Weights of a small GPT-style language model, trained from scratch on English Wikipedia: 10 heads of 64 (5 for keys and values), vocabulary 8192.
Each number is 128 + 24 x the weight over its row's rms, rounded and kept within 0 to 255. Layers, rows and columns count from 0. Numbers have three digits each. The size before them is the row's rms in percent of the matrix's.

# up: layer 5 MLP up, 1728x640, rms 0.0862, rows 1125-1224, columns 240-279
# down: layer 5 MLP down (transposed), 1728x640, rms 0.169, rows 1125-1224, columns 240-279
# gate: layer 5 MLP gate, 1728x640, rms 0.0806, rows 1126-1225, columns 240-279
up1125 100:081101149107113173140151171129152162142117151127097144134116139136147105144113149158200116128079151090136125125115183132
down1125 097:123160162124137122136154128158162146109139110134104074119089100124119113082103150158114133099125099106111110153109132100
gate1126 102:166053100128130118070144122106086134115102118120108129155115109150109123143126127139131116163139114096100118095149113149
up1126 101:076138129100123128092167102159183093114138155113170117127093135114128131146116185112126133126117155158133107128104110139
down1126 100:138178105152126082111118124141125132101144114139081132123160143096145125144163145128156146123117154166171168180124100122
gate1127 103:146103157118158124152149116143117149138170086152143110149084168139092122104132120112126145115137092132149147114112118131
up1127 098:136160095048098110170122135161162149151103123150203130146149133139102105167135120111173147132112092135127161163137166145
down1127 103:088106169105127152150124153148125132122099112113074112120143156142121117155157156162137144148141151104089124109101134121
gate1128 108:154149134142128136159112124140145109144120116098094143156082074124132106157137114169140154138063130136095127074137101134
up1128 104:105118144133127142156155146173130102122167135122097085128119103151109123150127116124103109106118107111142152122064150148
down1128 096:115140147181072123108129126134135127139131108150163130118134138129108132118162154115110114096133133080136158156128157117
gate1129 095:147119108074106141135162180102146120097105161131165081122174110106146151120114095133110157153106163149112110120141108116
up1129 095:107131083114093129096157107142113133107134153137131121102153128151141082130135129121137179123145144130156108130154133138
down1129 101:138136121112173131106152150062121119165136138132129115148134106106127105113122117098149152109099165146157147100099139115
gate1130 098:078133125141137123172108131111117109111149130119081154118126149117081148164130137120113106133094123165128108129107110140
up1130 097:125119082116133148111145132144146121111127136132154135143090099124131145111107129099126140081088133140152114120200090096
down1130 093:124096133094100154136138171142133114123190152124147107129132121094146144119120122117108089101093112128114095143129151091
gate1131 100:139125134147123089145158125160130147135111105062111110128114116135110153158182114100114134157173101130088122160101125127
up1131 100:154106173125113145123139133176118117128122097095110093111148125120141123171146096120147122091085159123126122128133141103
down1131 097:123154141114131099130153157129114143110101141146134127152128144109117127124145119101155095091080122135119105107085136099
gate1132 097:130139133108116133109105109096124132114146140113136130130151084135112121086077124136152146110144089142179121126160140137
up1132 095:107169075142116115111161103159152094160149191082125123118101147145138124153127129142124138115130135139177150126123123100
down1132 102:107130144092133127139184120114124163141121119090155114181107137104166175116133130126154094070154114077134109167137138100
gate1133 101:140122157161149128122144146108103120100096143137129095111162117089171167156119150080132106165134165143142151119058160103
up1133 102:139122114047137112148156105152145118124157176144111141089070156142114143126072162154148116167132109111116149117116112112
down1133 104:120128141175144077115134107132146101103156146088153115147096122128124102192096110092164164111137121136078135115146096134
gate1134 097:136121108126164140115083100142155144102115151133108130140143133132122128111124126112129148144107135132174153158111136135
up1134 097:132139170123106167116126139181152145108111159159130094097137148115097123125145091141151117121127142155138111098117124162
down1134 101:099137156142121129127153122148122169111135116127139159079138149106126117158145154094135113154176138131136127156139111159
gate1135 099:099084169101135154126160088098134156131112138121135155162156113112139095132113148116133127111108116134173107160165111154
up1135 099:171144095098125137111107069104117099098131142127107133158112115111159143142120129140164104154108108134131110114142148130
down1135 104:128123079111165108145098097077125125137195137165079104095119104100115135109119140105128137114085155092098117154141130114
gate1136 102:150096147126125180118099101137137120136124119106083124120117153169119142116123133113132144154123131122148130101120134150
up1136 107:113081128125131129146175150108166181117118089108152155132128184110149081139145143145113108131155152100095097104154153159
down1136 105:184136141116103113158145115111134185153113149111109107123137138132116121159130147133114153143105167148098110107125127122
gate1137 101:146134105134123142105116147160115135122142102133112139082113110084100095144135133135129178140158144143146111103096105099
up1137 104:088160075106138140157162135120121143150077139168117122142126110125141136130173131113133134142105110130118156145122146156
down1137 098:154144121129133168112128140087142111096076115121116128139095080142127135111102148127129134122113112100121146132136111162
gate1138 099:146141096114112160097142093141097133133088139150096102169138109132114099129158130149146150171092123132142110099154132165
up1138 098:154147099116117152148127127116083125100127149121126122111176112120181094124100097136123117165141127125134173158122120112
down1138 100:141145123138114122158131090159131167116110119152107135106083138152163140147120110134148117127126187136163153112072134124
gate1139 092:116135118141156145137156122111129089120117126131145125150137131146139162103125134122115139142173119096132144112132107142
up1139 093:145148147161128097110077115120164105121117095113130124119104135145145121107115179154161136145134123153120113106131137147
down1139 093:127092148103159122120129134087087140150141144127121148104140137144107183154122127132133140176112140125137124122121146120
gate1140 097:128115138125115108109107110139105151137134125086125128112140099130128129109098157149097173095118152118080167134133107162
up1140 098:148117109089170134106113106129170162133130142111146137094130126106124116113136129128131129137112122132134136124169141143
down1140 092:139144087091125127146173105151148143149128107151133117162097123131090158116135118117133144107147198129147097083105135118
gate1141 098:076116169155111097118127126125101095170075136136119138183080143158116189094168089127110135149134108138124129149144082130
up1141 095:148133114138141115125115148191126145148152119109128146153119128148134127127081137102139106116158127106159120142122129145
down1141 083:123121125107132137168123171126139135132083145128144130114089150146105156107138118095165113142135124153105116149145129152
gate1142 094:139155153126118131118129119130148095136142121169171142113108106159124153136124128109124094119157126127190133126108104129
up1142 096:131111102085134167175156164128141120115119118062158128130119135114118180156117144118155108144109130133122072164153129141
down1142 096:137113118164132121140110136113151142150148111100138151121142125122109163157135117104158124113120138131164122140109122111
gate1143 099:125137118130107100121105120133170133125161123104137151120097113148151108145142116102130126172105145128086128162154094099
up1143 096:100114142144095134143132121125111094137136140124151132163141146104119103115135140119105110145156131082131126092117116064
down1143 098:134102140125120127148143170092142160154128154138116144098073101100125136124140165130123116116101126111120081099133143132
gate1144 102:102147134155148134159157119105145120154149126145131149131164151126109093127127104162140151149133108154121120140081147143
up1144 100:189160112143128102199140123135092154125161124087124127117120117112096124116163114144131151138118152139107164085167123101
down1144 099:161117101117111171152163147144110129112152146103200165080133116145089098145104108110120134155101161108102148159130124142
gate1145 102:088164096135116099155102115154166137073113173107134144154116115140126116094050148118137143108122183141162151133105135110
up1145 096:124133092157095146132097130083106168115124087097128147170124117132124119160147151123151133102090120106134114112110090186
down1145 093:112100082141144114135154142123110137163157111159119158106117100118117125153044145128162163138105104163111086096093110105
gate1146 097:131120152111117108152138121103148122112163115129185126097102093172161136141110145109096125123131135116129104172163163113
up1146 100:124125155104153154115127125088127110106094131094124159128102116124111090139079108162162144155128143115146140090105166159
down1146 091:096105117175090136123136099118145151162149128113125148111107142173135113148107139138135115113142163095176141118160159131
gate1147 099:153132157134100087140114130082073072110123160107132107154137100113142157107146110139139156154117122129121130180116132114
up1147 097:126137139132132128151137152130112150139098141107112145139129136108124104103128118124123112130129114129109132095129127139
down1147 090:178085093087147149124149088135134125164157150086094129186125090123093139096156092089098169148164115068131117142133179149
gate1148 099:143110128056125172110135138127129087136140128112147136131111116112110126134128137093165091122113104118119130127145094147
up1148 100:143100172102126099143127112169149130162138143113125084112062148140126127126093160187085092134151109114154131124116124154
down1148 103:122065158115114126159084106155130126099154122145132122103156103147139150140132150147140133137114154163156127181089187113
gate1149 093:124116111145113139085107113120116147083153161076139136145128149143122143150145131122145114129094146136120102131101162146
up1149 098:158204097131131162112138169138129127145123104110165130128072063132171154108135160147129157142139077123100156106125110137
down1149 097:138133122167167130143145124108128154102140122122084120151156137092110193137102102121143131124112110121090155150092134108
gate1150 105:144119119134152098196174137115088144111122131129159114135164119121125115120128090055174127123139125142115135110098133114
up1150 101:140111148135116130175144155116137166116102100103102081100105154109126086138123136181096145158123120119133124120097097126
down1150 104:140151135145134147127137098104153103143137160112110124111146121110165118131126119154134109139090152154125149134100108125
gate1151 098:109146134166136150154118095099107132116102125108097104076111118057110113156132145132172104117113158129136128123126112110
up1151 098:141117151114122146098094109113144124147154154125146137108091159143130135105173191178157144128109163098128121176143070126
down1151 102:115113136125094107128119110135167143146139123118123116120114112123119111150107139173143153100117113107126125146099139186
gate1152 097:124128132138161150178089131145108141143154114112140120103082148141146157098137134122135166135121115110101186151149126139
up1152 102:099125103138128119163154129141126148143117134085131125098141159161133179065136132136156112100123143122104120118140132162
down1152 097:168123132103135126141106132095121174104112129101165123139103153135156151126145178127153116134114186110121111137153135158
gate1153 106:173154096124138112111137098153125115128125134138118107116140143130120120108152112142123122151175086127150142139100131131
up1153 105:125118102140103134092098152103144147119160145120088124102111167080175121146127106160130128096153134137137118122157115141
down1153 103:124156110162141114141097114132098137146112170113169103127132121142141137115113131094144124118163104176100150121159116116
gate1154 104:154094109142131134062100101149133141119117139163132139124088124093156086131148131146128113073079097126094125137074109139
up1154 104:111099139125112115129140089136134095175136095099122150147152170184127103146128132128131086128126114125126098121145107106
down1154 101:112129157121054126151133106096126119132130130102112121113103135121106144104092126146174096104123119118148125159141115125
gate1155 100:128124161119109109094168144124160117174111161109112111145122117130138121132104159133112166177143113142162113153135118146
up1155 102:171135160151103117156100132124146136144100130126181130133125135118117139134139135116128092099117099128125168081120107134
down1155 103:179142159159131154152172121119090150171151160133148108137131103117128145100116164152146144130113141121113154106141122115
gate1156 103:114147109118135086118115144124108142193095111150091124145122160141145083113122110108111158141121169148155144135117125129
up1156 102:106138159146114132115164123138113123145129141127160123139102138110133134120104171116122106081185125115138135120132147137
down1156 101:137108107184093110132128141137107109149100109098103164130157149154173089134112100145108117104187184111135161152123061116
gate1157 103:143081071169112095138135141131141149134083168120119107102118141170119138140077162116089090129094151114155144155103084138
up1157 097:130151129154124109131083137169188085123116145144143121108110123119165129073084133133083169138116160127140137135126135126
down1157 100:120136075149160159145132105123108133142159117151102125139114159113143143132118125133133121123127139107119116124193112114
gate1158 095:130146124169116130127141144153141136140145139136150094102096178134146140112154171133145128135123120120120138157115156152
up1158 097:121193145129137130129157088146152078125116106113116174099157146116078167110158155135168134142137120156115119143165108164
down1158 093:117085141150158110122151107113104097096122151102118167170088142120119114118140126148155124150132097100114092100140120159
gate1159 098:139124137148102155118143137154131151144134134129153170138186162092143171143111130112157097161120132131135108172120111123
up1159 100:147136146128135111118124145136153161154136115123117132075112118141126117123135087114166121148122192165091177145110139132
down1159 090:098096189120155130128142136124159149153119108120126095145158168144155132103152082130142151122140114171165161111193083106
gate1160 101:131154112154125105156108157151108136135163159098115132092132112098109096138115115161136124111105136158134139124151146094
up1160 100:122144134122090149144068109133110144094146121136118131165133092164151107100140105135117181104121131119119119108122151155
down1160 104:105073123096094156150169145106159117122120128090102115163160133106145142101123081121145136137147142128107128166099158116
gate1161 101:147123099079120105132093122134135122139126173114157117128119126154088146138144152134096095157138143134158121131148123111
up1161 099:110160090149142117142085143156171089109147126130126133098152109116124097115096091122125181137127131101146136120139111097
down1161 098:110150112137138104106074124145134080124133105139151171109133113118110112085144111155103146136169135164158141122138111119
gate1162 100:140124103122152111114146104136118138145166070131090117118126123108153133081141104119163129136122129155132145119127099100
up1162 096:158163137103130094109155165097132129149177090145161115140098099093109124126092146136116127184110161109114150123138096134
down1162 095:132173072123140104151123109135118116133128121120112072122112149119109124136161136180107141136121113138112176135102142111
gate1163 102:138121111146095178134166132129108135092094109107149132142118143121094113107166128137140144151091091176136105106118127109
up1163 102:165086116086127128128095133095118135143116106123146119141099086140135091109151121150129127123127120136100112152109127138
down1163 097:166156091122141136134135125137107115124149115149092147114125130093075112124133143172140080123140112094128138106142126165
gate1164 100:136161113110125120165102115139109108065132160111128165133126133137092130136110175111106166120123093123104118129135104147
up1164 097:099180153094101162116121118137134086148090131118068104139114072165135112141129153123115125125120116142091147127144159111
down1164 101:158157141102109120130163089094103166159122105155107075141138140117123139068112146083107108101147130110188148144099119135
gate1165 104:127096153124154154115152157142103144108134128152094108110160107137148109117153131145110095128127145157126136062099170088
up1165 108:137089123170149137163113148084156121083163168098111090113102139128129131117114141128100143121133163123139146107080138081
down1165 095:105106141132164139146092134137093114116107157092094140137124136111131136116153175080071124134110105129145126093089134096
gate1166 101:155112134121125068105118150106158122146168122145116111141129131161149132131148112107142123152116081155130122143096158127
up1166 101:123133129122126129096083107136140114151094108161116124087096165147103107137109132084135165142114105163140168128125157144
down1166 103:132149155182159146054142147140166154132127147159156119136135199169176140131124130136122124122109111138116125109113115127
gate1167 102:175132150100125121138129120150139112136138142141127155166120130096145091125102125114106144141133122146141134144107146135
up1167 097:175149138121104125129141129115134090185109124143132090160141125116132122155125102132090166118135100137155143132154165149
down1167 103:132119115125127116135096151129098128115136117115138095106119118116179109150142101097119104106132183106127120125105132128
gate1168 105:132100097121132155107118172095138135129154149149145126116102104107112135135118151121098121130113058160129137159103110137
up1168 101:114114131158142154121129161123168145123102096150146150142136120137117117142147143065097112130144154099094132121106158120
down1168 103:072115145146113121102163126123130106106162132143099108097119108113088132126121132108148138138155136090140094085139156114
gate1169 101:161145092099161150168136150102126108095102150136168172104141160089151127129141122148164141160114117124108155119103109160
up1169 100:129169093125117150156129111120092112158140168135120112163096126117138134138175115143129136123119173112110120177134109112
down1169 101:121104178123121138130127147134152127158102131173114120119140132131120124117135127154166146082104157109132161098101143141
gate1170 091:125117131168126137134111135088113115153108141103152158093110150134103114114171094127114177120150124135103117175116110156
up1170 092:138127165138179190153119156125129141143136102168128148139121125134128123172135102112111110152103150093100136083137150136
down1170 093:100124128151140121118117148098124096181128110143142137095104104100135057108139145128117162126116124136159136140137140100
gate1171 098:132124121128121151149154111124171167125147150119154113174119116074126113132114114111138117092112135111131155131127110131
up1171 093:096137129124128107113102058119145113115088125122122124155165115156082155111109123090129140092081187115129095099115075140
down1171 093:122152140082098153126168137110123072159111158134128134165126139130079105164114163135147127134134135169113142148113094121
gate1172 105:140106092132131129152100102144106122107136119086157125174127126160117117143143091129110122125120160109154117146087125136
up1172 105:132111143095124148095101151082043121139141096147117119137095137125104128172117151148134087147141126116116157158132160086
down1172 100:154142165130108105130108140143145099099161102135105114100096139145132163115109143099127135103164124137149122134131155147
gate1173 103:157102133098085134124146098076080118178114107193140136138102135117151128086099118140091158132163103156125111134121121107
up1173 101:107114149109158168129099155115090124103143156159128114123094132123149185129168150150094094107172120147116149129116055129
down1173 104:110121091131077109126118124139112117118103138129202167142144125134123130135134145157128124146133136150123151165162124095
gate1174 104:149170102112103099137110148102102078146076164143117130164126124141114124149121100147125122147142125145166070124162144138
up1174 102:192143122090100127096110120144110085166113183131079109126118117146111117153143145187132143136144103160149082110178140131
down1174 100:169138068146110129098128114129147090156116132154101155142081143118139126127117131148112135118149145093147133126149137126
gate1175 101:112126120147117137136112113163153147127128115136128081146090107104118145086119118074144143107110131126145091163144148147
up1175 104:087200108136082136084123081151129111131094139153136106103173093106154107119125085101083132131139143153146131143141131089
down1175 105:127126102106058134116143085162125122133123093121158111133132147099095084157113144094136166148093105148092129142138106133
gate1176 092:149154146084142108105133146123143137173125167146155162117160134174121136133127140131128109136133114090114104158170130147
up1176 088:129131083109125122095142111078124127126150124155105191117112138146111099119150166157114116094105135147110142166145037125
down1176 087:125109117125127134144096100097148142174163113132119106146138127070103144127123154140125134107099093087165156113149120139
gate1177 103:106142143118125111141088126075128122164116106144112124183126063135147120120104177116099106121068108131147124161105155111
up1177 101:104081152097120134142084128121127154144135132138111133185147103158141086131114070116124146135099150118125089112163131139
down1177 103:132097140138145111137096118140153082171124111140136152128069136137114126098139105090104124195120104128138140122120147113
gate1178 107:166104120145139150100110117094098123135181140164108137126114109136124118125118133147124139125119144179130193096079140145
up1178 109:171125119135131157087107114132134095148151081131106113149138127139104158117150114157103094160117143117114143100135103139
down1178 102:124152101117103081157097124094144110104110116112092141118127113145100113137131106145105114153118096168078105108093113126
gate1179 097:130099114075104111119093131158147113148142121085148114115107138151139106118091159118158114156133115095098139189117147109
up1179 101:141094115126157104102192125111126131166116138135151100109133125132099127130132149104112171144119189142131125100117180165
down1179 104:125147123125144118144105109157158100132118132125126124149140119139116137131123090115136103144116143154143113123146134145
gate1180 095:132124162129139145093176153139148163188142137124151111113138111133151141098111103131162113120118156117144112163122099066
up1180 098:114121063144129126109109144127126140125146130086111117151087130135141143109135099151118093136126094144121119103095135134
down1180 096:148124099171124141151119139157082125087125133139129118143074098114159159133121148142121150178143114155133139144105072164
gate1181 104:149116176172136117166127107102122122110095156110154107109146081127181112109094110144145125118131142068102123146126115137
up1181 102:166109097165146117132105159151103097135109125171146134108077132132121126139126135212121094118124135122124119125134132129
down1181 103:119137129119139109135148113133109114139110148151100170107138169147083121127108115077119080091150174092079137133130120091
gate1182 105:129128133142159128101116113179138113142126137160108139101129119119113130147128163115139138123120078138115159173082127119
up1182 104:127118162179141126134073111105103132143106160166150069136127096105125126153085134148148133096123137092098128159132158157
down1182 107:136112139132158093126122144094126160120122125148149097166120133089132092088123097106120146165167124126111133147131148141
gate1183 089:121117166105126125132132145141098119128182149130089169125050145164129132157142088112093127134142119143145128154112137128
up1183 086:102111169100142104123103145187165143146157122130145136108123111152180129154119141120152134145100122152134075118111143108
down1183 092:126101128154133115107130109093087119063108107087126118121151122110093135121082129110138112144111154094082129091156116094
gate1184 098:122111122103153138158163146123149093091146128128066080127102141129148087097180099139151124143109113127161127127168108167
up1184 099:112154127105116147084160123144080104110087134087091104143083133115128160146125144137154117136122147176139145115121111127
down1184 098:112143127089088098124103125139136135137135132088096126125121101109125138132175121130102089123107111173147145089117120118
gate1185 100:117128118162125128096151120138152128144115134138165142120090136140148121121131163141119135121138141116091154145103127105
up1185 098:128144103120156112123118141074169111134100095087149142115119148127165138111151166093101153078187172138102194117148155083
down1185 096:129140132105136141155165118159144118084127157135138176129147162086154149097163099134132156128120162145150146111146162139
gate1186 099:146127169142137132106110094140165141140156130125087125116175106094135133132088117136168139117109132131125120130123163084
up1186 096:137144116102114119156126119109144133089132169135116135114094170133140119105153149135122110079142145114111110139157156162
down1186 098:138165116074153132126150159119134144154102155168121126108112126093139121122131121147075117113153144091116136115103134083
gate1187 103:137105118135148151108098121137112100132115119088109128130120183128112161124186113133117149112125141125128144164125126115
up1187 106:117145124147144114136177139100135139139131111132167156122115124120101120089131109147145125138191141150161162171125123160
down1187 103:137128141152135123117153158120159150101125140129158153122134156156138132136154081165128116127145156163133141125136170193
gate1188 092:129082128090159120119131136090138133135110120139104142102120174144130146104097082152127142146092134206129155139199149114
up1188 089:089127090097137152154110156157062103115146144198144120162096123113110154145141135158125135107143122100132118129107139152
down1188 090:090115116157101129155077108134163150071135135105145101124124134140128147118098125172092112108122079130148142130155099114
gate1189 100:132108139120100144125183136130113112118157100118115114094076145145129119148114118126107111140139152171131128159108150123
up1189 102:135141120113107161092107134099151107131141158125128152086128088130110091131116095157078144098177141160104159153112097093
down1189 100:096131112132112161131121121137117127113121105140138113094114158141123166133150150094130144105115115152141119108074159121
gate1190 094:126155141150119151141126111135138128151128123138151166121138117137158102120130122151103109151125115173140104153122121127
up1190 094:127136134136108144107140127108139116091184106096157122150147117141127145116137115142099120147132110096117150149129105147
down1190 097:143175152121153182114114116119133101191123156112094139137127097098130137113125118150119115137150136088139116100138137173
gate1191 104:148117140114106196183115130143176118082098153128141105173100094138133155155135133151086176154110112094118098113146125130
up1191 102:090162115127147119137100135134139118104149125107112124140094092118123157111164127174119150078166124103115115119148119138
down1191 104:153120169108148123123115098082121119090116092105143102109111121105121159092167131163113139111133107089096136113116109156
gate1192 100:105146135139123147120125163141129140096164172128144149153120088135161132110134144126145137139115111138126109102156159113
up1192 100:086128108163121096146144127129088143111128109095090089132145172098128110186136172132123170143116091112095127085177092196
down1192 108:096151141134110123172130133160172129130086141137129134127149087082121096136154123125148157118099135150121136119104139138
gate1193 100:151154121073145115115140134079134130163118167162133165115128152059141143156118152158099103109083107118158123117149156098
up1193 100:139102125128132129147131134157131137147133134067152127104131127136096119118160114145137117123107106122129164141116118085
down1193 105:101092155118127148163109104109126120113148167125108102119091148169172122133104159129136144127136115138118118131093101113
gate1194 099:138175135135146138165116168115143109123097089137154164136127128104127126130131145141107109108144118098108170164109097115
up1194 097:106160184113143126140148093127146121135114119125095125117115115086154095129088094124141161116112092140144118109146143116
down1194 092:124128126142134140142165095142091105123120127169151144161157067095114146123113125119091132166133079073097125118121134149
gate1195 103:151109124106144146143157116137146106151080128135126172177118109141116119137117127123158151139123104127130143164148160147
up1195 100:102128123146164108152109146131137137121161106128127126123121139103131111121108154113124080142144132162130087150150140130
down1195 103:191123161116113130133124094074102126156129159123115118160091131145125081061123157156131105155111152137136130128146076098
gate1196 099:102117131126143137082106101101189125110169092155149129125149135141114132143157116137130145129097136132144189143125131100
up1196 100:127105146100147112132113136092097149069181116173146143126112111156075159111182108141147076108136142096129122127151139164
down1196 101:128143120133171091146144129126143148090181113149132155100132125094131123180117171134170119135178142100157115111125119129
gate1197 101:120124122127122145113123115095113094097115098127101166125185125119082077108126178185118112099109161103129121121133141154
up1197 100:125190132127133149145126160137178116136119158153158139113110148138151138147174120127110121103124123118117090092101184103
down1197 103:113108131129147135125144132145123116134094115145127148111122139134117148100105143109132103136126132119127089142122128127
gate1198 100:139133103119142133148121124122155134104110089144153157143069081134111184124145126146118093127105130127111158112133134104
up1198 099:139126101150109121111130095136154143145134135091116147135112166164127104139105113131154105110136130149154137137119097119
down1198 102:138109122116146116174134112101074099119146130159113121123115123152139158093142150125149156132155110134119154106142105144
gate1199 102:127163110133157168126116140093118130127096164139125165132113143143121118135146081178169143167178117116144141122064148129
up1199 097:104098175064130149168136151088122108122102113099114115126128139112134146121117121066136100123105115152144073141133086106
down1199 099:126100124145138145159169130155124058161152087121138123137152099119103184170146130140181089131128119128168087138141133136
gate1200 103:101154121114159127144128101173150102133104141135151146131124109073112111139145151110111134148078141154158132102121129139
up1200 105:170095138127100136140136106162135114144117111132157140087070130126137104142107129102139168114145149144130136139111124105
down1200 108:177117093141076149149103119152133125112116130120170144104155087121107097130136104133121117122156181145137090101175125124
gate1201 100:144112103121131111141145154107099131087119106130106121107152093095077116146137108161184119113126115148146114121152116119
up1201 099:139108085119119126127154145163128118145086102094118124147124103147152118139151132107102131141093123128150141134145113102
down1201 105:144115138075137087145127090169128145143132123103112178140124058144162103113103120115100179187116096173105146144121147158
gate1202 098:123100144138132132157145129112133158113146131133148116117074126161098136101171117140130079119116136109136131198167113106
up1202 097:099132148139100131099132137141144094103092139161113145149125110147111127114113115118171136120151121125149105119139116132
down1202 098:132125111130129165155182147143131157129105113135130143079115140093112133157144142094136112088146137131121107125132133112
gate1203 100:087120111155116139116126097082150122126104094103115138157140099167174121102079144156088122123127113124132111080128169123
up1203 100:115118120148103103156090154126116137156100080171094103092118104140111147098096112099146124112100155101147089136113097107
down1203 099:151090137140092091109140136146099141163142160181155072107121117118143187170112087171133145128100156100135130116163138148
gate1204 095:103120093151128114115141122112163128163167144091093108096094097149106131177105150143141103121133135135096152106153095117
up1204 095:129098138145137146143169134106120107103093113137147129116174193131118159125126083096107116085138103109124128136084164123
down1204 097:110146131126108121125133145132177139159106127089182106100080118171110130153157150168168145150150127128138107138089125106
gate1205 097:137126097143137120108113120130138170121093169060103143128149171127107103120141100178134094112153149081125122157109138127
up1205 097:129133120122145102102116110121154111135153062153106084144148128152125097088134174087124162141096117106147114137180089111
down1205 097:131146158126173195121083095135120099124132098126113148159136096085137169136184094138105109163161176140158153082129125104
gate1206 099:086092127119141132080105132137182112153120149117116117116146111150118157113113139118124124108162105141145109138164145144
up1206 100:097102134118116114129103096141125131168123129106161112167152112107119088119133114104107092108140076147117130129143090100
down1206 097:109104145117088116109121154145130141170138140140176141136102104119149130108125135161151095108113148112132083155158090137
gate1207 100:120115154127126096134075133115159099089138106081161115163113141158126091119120115137134116165133112152165121130153162120
up1207 098:137129111114152142153097117121137141127148127126120151115140142110128153175139154148126159133144112126133100108154132168
down1207 102:146146165176122109122125115171147158153084120148133150140135127155118152168119134121107125151172116116131089149132109136
gate1208 103:151099142144159135090149146114110096107079135096133117126111091110097133123125117110145129156107126135130111149157125130
up1208 102:118123122150085142134119136103127136103092129159160126138126113112134130125092096125142146071138129125101118094104091100
down1208 102:140131128107113142115145139121145135153146137156126142131162059110140124128145140118157091111149116109133156081135101149
gate1209 101:125131146149103129145124107109097116087098204142124117175138158140144094117123131152148071082038110131134140134103104128
up1209 100:139132163130101095179129096117132158131116161102094151108105121090110166157120149147099132122163118118113148182109152142
down1209 096:165125125137127125129126145171150159126096120095093124128103162122076170157121127170103134147131182115120155116123114102
gate1210 093:115075131164175089129163113113158094105138138121092138098097132133134161111131127110140120108150086139136133134068085146
up1210 095:145142132089098143134166115114182118119134117097136129107147141120143090143118120097175122117110128125109113141125117147
down1210 099:085130092139116147159141128097122130123120116113111146105145121099167095115135100128143127137164143121113114119123146117
gate1211 100:150134142137174117147130082149109151171107137111103146133121127093138107091153128142125127154123128126103142115142140129
up1211 097:105138135145132097149096105125112123093157088113084118132127148129160111149137083144153093127103170153144115127121123106
down1211 100:137125102156081099126102097099169146133130129131153096116137138134116142119086130103150110084144099120151071149144106102
gate1212 104:168148140158092148179118121150159126119150104149118153020128141161149125125173117133164097122104102130165121105108176145
up1212 099:103103094150070101141143107143103115158127144107115126133121110164122119101129129063110127117120110151133053124132074108
down1212 102:096094088147157109144133100099105148109156159160099094102109161109149095162132119126169109158158079150132137146142153145
gate1213 098:160141093153106071113140151116129095131155138094104125103118119151138128103163117122134087132079102136122143113176101172
up1213 097:126084115085180151149144100158111122220169083132077151133110152118145133095132141145111147104136144148139109118180128128
down1213 096:156147137127147158093126145086135110143162125101123094155161121136159139136079142126139129121147147195125127142136120106
gate1214 103:117084122108113122116121191089136123122105186123134112137102124131110129070147121121185119117120145115132096114114123089
up1214 100:119152041164148102135152086140118107114191118118139110169122186104136149147128148115095143110200109116158182130113128160
down1214 102:151114153099097127125128119137115145141074149147134141157156112130105144135163129134138114108150099117150112130146140150
gate1215 100:123116143146164117142179096130124151079117129148131103150162119114123123142127147128134128178119128133134123102138135137
up1215 102:154148120100122146141089103156125110132148179134130090098139092122148138107150145138146154141124106161098138121064154164
down1215 104:125136107126138149142095114167113154144118100130126127123141129166147162187170149111128090103127111111087185119089102147
gate1216 101:110100128094110143123136146125139094138121126116092156152155138108153125103093107123157156130089144105158154118111148167
up1216 100:096097139101107152098174100146164127149111124129152163137128114110126133107132133157138163168119154108124107136118122118
down1216 103:134103105127140132138172076093139138088110130137109103136088097152185160166146161126131117114130135150161132120164115157
gate1217 097:153066111106145104173125142149167113133135086087129099106101108140156120149106137148121140157125090140139102118117143117
up1217 099:121062147099121141134138102121117130110127119143182142073149181134104165112135147111106118121136091116101113115135106105
down1217 095:132125104131117129175078124151133123160171078157127144125140140158101146128169138142149153134141140111126106134162149122
gate1218 100:135154130095145127077145145158105142108140112142075143126115115123117148142113147138105115144064117135132149138152147095
up1218 099:140170136157128114143119123162131135123166096174099083160155173122134151135134140119101127185153173170140101135128149135
down1218 099:121106097160121140147139112108109145121100124175168153169134132158149111127090168091153100115109097119131077143070116151
gate1219 095:123172120117151120104139129121137128117136144181139140155134134158127134169167105137113155141115119123175140122119186119
up1219 097:092108138165128145170148150121125153101162143131159107127156127086108151109142153134175148076120094112122160114112101079
down1219 094:109141110132135116095092110125095104168106080149111099066144144134136157139103141105151148129173080150116120088135156142
gate1220 096:096119093139118170162140147109182091143159128105139132145138106087114075079126161114135127133132130156147098144113114092
up1220 100:108132142125083082142169103091126149148134153165118114130133164124113139122077133125173121099125120153123113107098134118
down1220 099:144131083091103103108124115133115160106147128125146152130106121105125127144113128071144138111138117134119113131159083147
gate1221 100:130133107121146128091173130150132112126100121116120152084116125116113100154106121148143150138148112110130135147150174098
up1221 099:112177160123162132117137121142157139128131036149090131057117172119155144133161083137152162139162117146100102162146065101
down1221 098:077162141173093103140133140120142127105147112147185079131145101178153113122161129099155144114141148173123145172094109124
gate1222 100:120123127127146140146115126112123104089110150146133135171144138147074118122100118149100132126096132102139097152169145105
up1222 097:149130136130120126121154164168122171150169138075125129095098127107122107127154160117136124120171135160114145086129111142
down1222 097:138165175136106118153118113198164150145158123122091180102087120086161096130146091116145121115143167126141140127091154133
gate1223 098:133113158102108150167077164110120099122146111094125119159142169150085123073131109131129137116137112162152116169137128140
up1223 102:156123135109170115138114171138116097139085095110122106122101101117129160155130107103117156089131155118149165161129128103
down1223 104:145133126073155149147124131134147113107107159134126110165140130131131159204090130136135079138102115138134145113122175135
gate1224 099:132095163138131126134106116179151100100095104122164124166147160084119084107131081121138124114121145126167117103138104149
up1224 101:135150163135132142125124144093113113121155118088094152155119102091097169147137111141154148133110146165104124079126143123
down1224 099:135126110079141136092133096139135111121144152079123093142156172134136133129138112116139143110145132105089151175118121154
gate1225 098:113121124155109143131156122140157143108160132152134124133095161092107095107135074129121147122146075157135115148142109139